Weights of a small transformer language model.
Training: a variant of SOAP for these matrices, 413M tokens, 1934 steps.
Each number is 50 + 15 x the weight over its row's rms, rounded and kept within 0 to 99. Layers, rows and columns count from 0. The size before them is the row's rms in percent of the matrix's.

# layer 5 attention query, 128x128, rms 0.115, rows 0-2,32-33,64-65,96-97, columns 0-127
093:53 66 44 22 41 38 54 62 48 56 47 57 48 40 47 49 29 47 56 39 54 33 49 66 54 75 71 54 57 62 69 59 66 64 55 54 19 75 29 56 36 55 41 32 38 36 58 61 43 37 53 34 46 47 77 52 40 53 53 38 51 37 48 70 45 53 68 51 69 54 40 59 65 51 40 45 45 91 46 76 48 80 39 58 71 35 41 36 79 48 54 13 74 32 13 36 37 39 64 38 25 66 35 81 45 69 56 47 27 62 36 64 54 60 47 31 34 29 49 43 62 50 38 16 40 75 42 70
105:73 48 57 32 70 52 61 32 35 48 53 30 33 80 30 39 48 49 65 35 42 43 48 36 42 87 50 46 40 51 32 77 12 39 33 80 52 48 66 21 58 46 27 72 86 53 54 61 63 30 49 60 51 44 50 48 50 44 42 74 48 48 32 39 32 58 56 35 35 28 53 91 31 50 48 66 68 30 52 50 42 40 70 56 58 45 31 62 67 60 42 40 59 41 42 58 37 44 52 43 60 40 54 51 57 39 52 51 51 59 68 36 61 39 52 64 72 95 44 17 54 59 48 55 70 30 46 30
107:43 94 61 66 17 61 40 65 69 45 66 58 15 77 60 39 42 55 71 55 40 29 32 52 53 70 52 49 49 70 66 28 68 90 59 70 43 51 58 70 78 62 67 38 53 51 45 49 49 45 54 32 52 51 53 44 41 31 36 33 52 35 33 48 50 24 61 53 40 50 55 42 31 73 30 45 65 63 54 34 66 45 45 56 53 76 54 46 41 32 44 48 49 57 39 44 53 63 39 35 49 25 75 68 67 47 32 39 46 61 44 68 75 22 77 43 59 21 69 66 56 63 43 50 27 47 63 50
023:52 61 45 43 52 63 49 44 66 74 20 45 60 53 48 47 44 60 10 38 65 42 54 70 72 38 44 71 62 49 53 59 38 59 61 77 46 66 34 55 51 40 73 33 60 67 74 43 35 44 59 23 50 38 58 67 27 53 42 75 65 73 70 77 39 45 60 38 38 45 59 55 53 38 51 65 52 42 36 79 23 37 59 51 66 30 59 72 43 58 21 46 37 28 45 73 59 35 74 06 52 50 56 45 49 56 71 65 16 40 39 66 50 48 67 65 58 25 47 58 60 47 44 57 82 37 53 45
029:52 31 17 40 45 43 27 48 36 40 29 48 73 66 49 80 55 30 38 70 53 65 41 41 52 37 45 56 46 34 40 33 47 40 31 61 56 68 48 75 14 40 43 45 68 73 06 29 53 47 63 60 33 31 50 34 56 64 44 45 57 37 54 42 63 66 55 48 43 46 47 61 50 50 52 53 40 38 42 55 46 63 40 49 40 62 48 73 28 60 26 21 46 47 13 67 52 52 70 41 72 37 74 26 78 50 51 52 45 69 60 29 55 48 45 31 68 63 39 28 33 71 75 34 48 35 70 61
079:40 47 47 60 45 63 59 68 40 43 47 53 70 31 58 60 32 59 59 48 36 64 40 34 48 31 52 27 50 61 60 18 54 28 36 17 25 45 48 79 60 35 26 45 39 57 32 37 52 67 55 56 30 41 51 67 39 40 30 26 20 45 51 63 34 62 45 42 74 46 65 67 45 42 32 42 58 55 28 57 37 34 45 49 49 69 69 04 62 68 36 21 21 56 33 30 39 65 62 70 30 79 66 50 51 56 54 39 70 54 77 35 45 60 50 42 37 61 48 53 42 29 46 23 54 51 71 64
083:55 62 37 27 25 53 61 42 46 21 51 30 45 60 54 77 54 49 38 63 57 51 54 49 71 62 47 45 38 56 52 59 49 38 65 43 51 54 61 58 39 45 25 49 43 73 43 49 50 69 53 35 37 42 64 35 79 78 56 51 68 33 23 51 28 62 91 40 51 33 55 45 33 65 59 38 37 18 38 60 30 40 75 51 38 37 75 63 63 56 59 69 32 24 36 55 57 50 38 70 72 59 67 42 50 39 26 49 24 54 56 31 53 53 27 43 68 80 42 71 48 39 50 42 74 29 16 64
090:43 27 32 67 48 73 32 56 53 52 27 74 68 56 35 58 51 55 21 52 63 46 66 36 47 53 34 38 52 41 25 53 47 65 51 57 56 55 53 78 56 70 63 62 53 55 62 41 42 41 36 58 26 57 82 74 69 40 52 34 42 40 67 39 52 47 45 81 63 43 49 76 28 58 59 49 50 44 57 45 32 50 59 16 31 51 63 73 30 44 27 34 41 32 28 31 50 59 85 29 57 40 74 50 55 43 48 55 46 57 20 58 29 40 33 70 30 23 60 47 67 28 51 65 64 39 43 15
107:49 46 38 25 39 52 52 30 66 44 44 54 50 82 67 85 47 60 14 72 45 37 48 50 42 47 81 41 35 52 44 60 46 32 34 72 63 41 58 52 81 52 55 42 34 55 28 42 70 49 18 65 70 41 55 61 84 47 69 47 53 48 34 79 58 39 54 46 52 53 45 45 18 64 30 61 59 39 39 46 73 38 53 52 57 42 62 26 53 69 69 61 61 50 35 52 53 67 50 42 61 47 63 29 64 53 45 28 86 29 51 37 40 30 32 46 62 64 48 56 27 56 43 51 30 26 21 66
# layer 5 attention key, 32x128, rms 0.142, rows 0-1, columns 0-127
022:44 39 41 40 46 45 27 43 24 29 63 68 40 71 51 49 59 44 35 59 48 39 51 66 41 74 62 34 58 53 39 53 63 39 42 64 64 44 48 60 36 44 32 54 35 48 42 50 85 53 47 66 58 71 45 31 78 49 78 22 25 62 65 55 73 51 51 51 54 42 32 60 32 50 68 58 19 66 50 49 69 71 41 56 41 53 34 29 48 71 72 59 56 87 55 65 55 65 58 92 36 48 66 57 35 53 39 50 61 67 86 52 60 54 73 38 57 61 49 11 22 50 51 45 23 61 55 42
024:62 64 57 55 49 38 49 44 55 64 55 56 44 34 61 37 23 50 69 29 40 67 41 62 36 42 56 35 46 72 32 69 43 46 71 54 39 44 38 12 42 59 54 37 52 41 73 76 48 50 12 53 50 65 47 74 43 25 35 55 22 40 38 55 43 31 39 46 36 51 62 74 61 33 53 36 56 64 54 41 69 73 40 51 69 59 42 44 50 37 85 71 66 43 64 30 26 43 41 51 34 71 26 88 35 69 55 39 39 44 70 81 38 48 68 55 39 57 39 30 65 26 47 68 41 51 26 47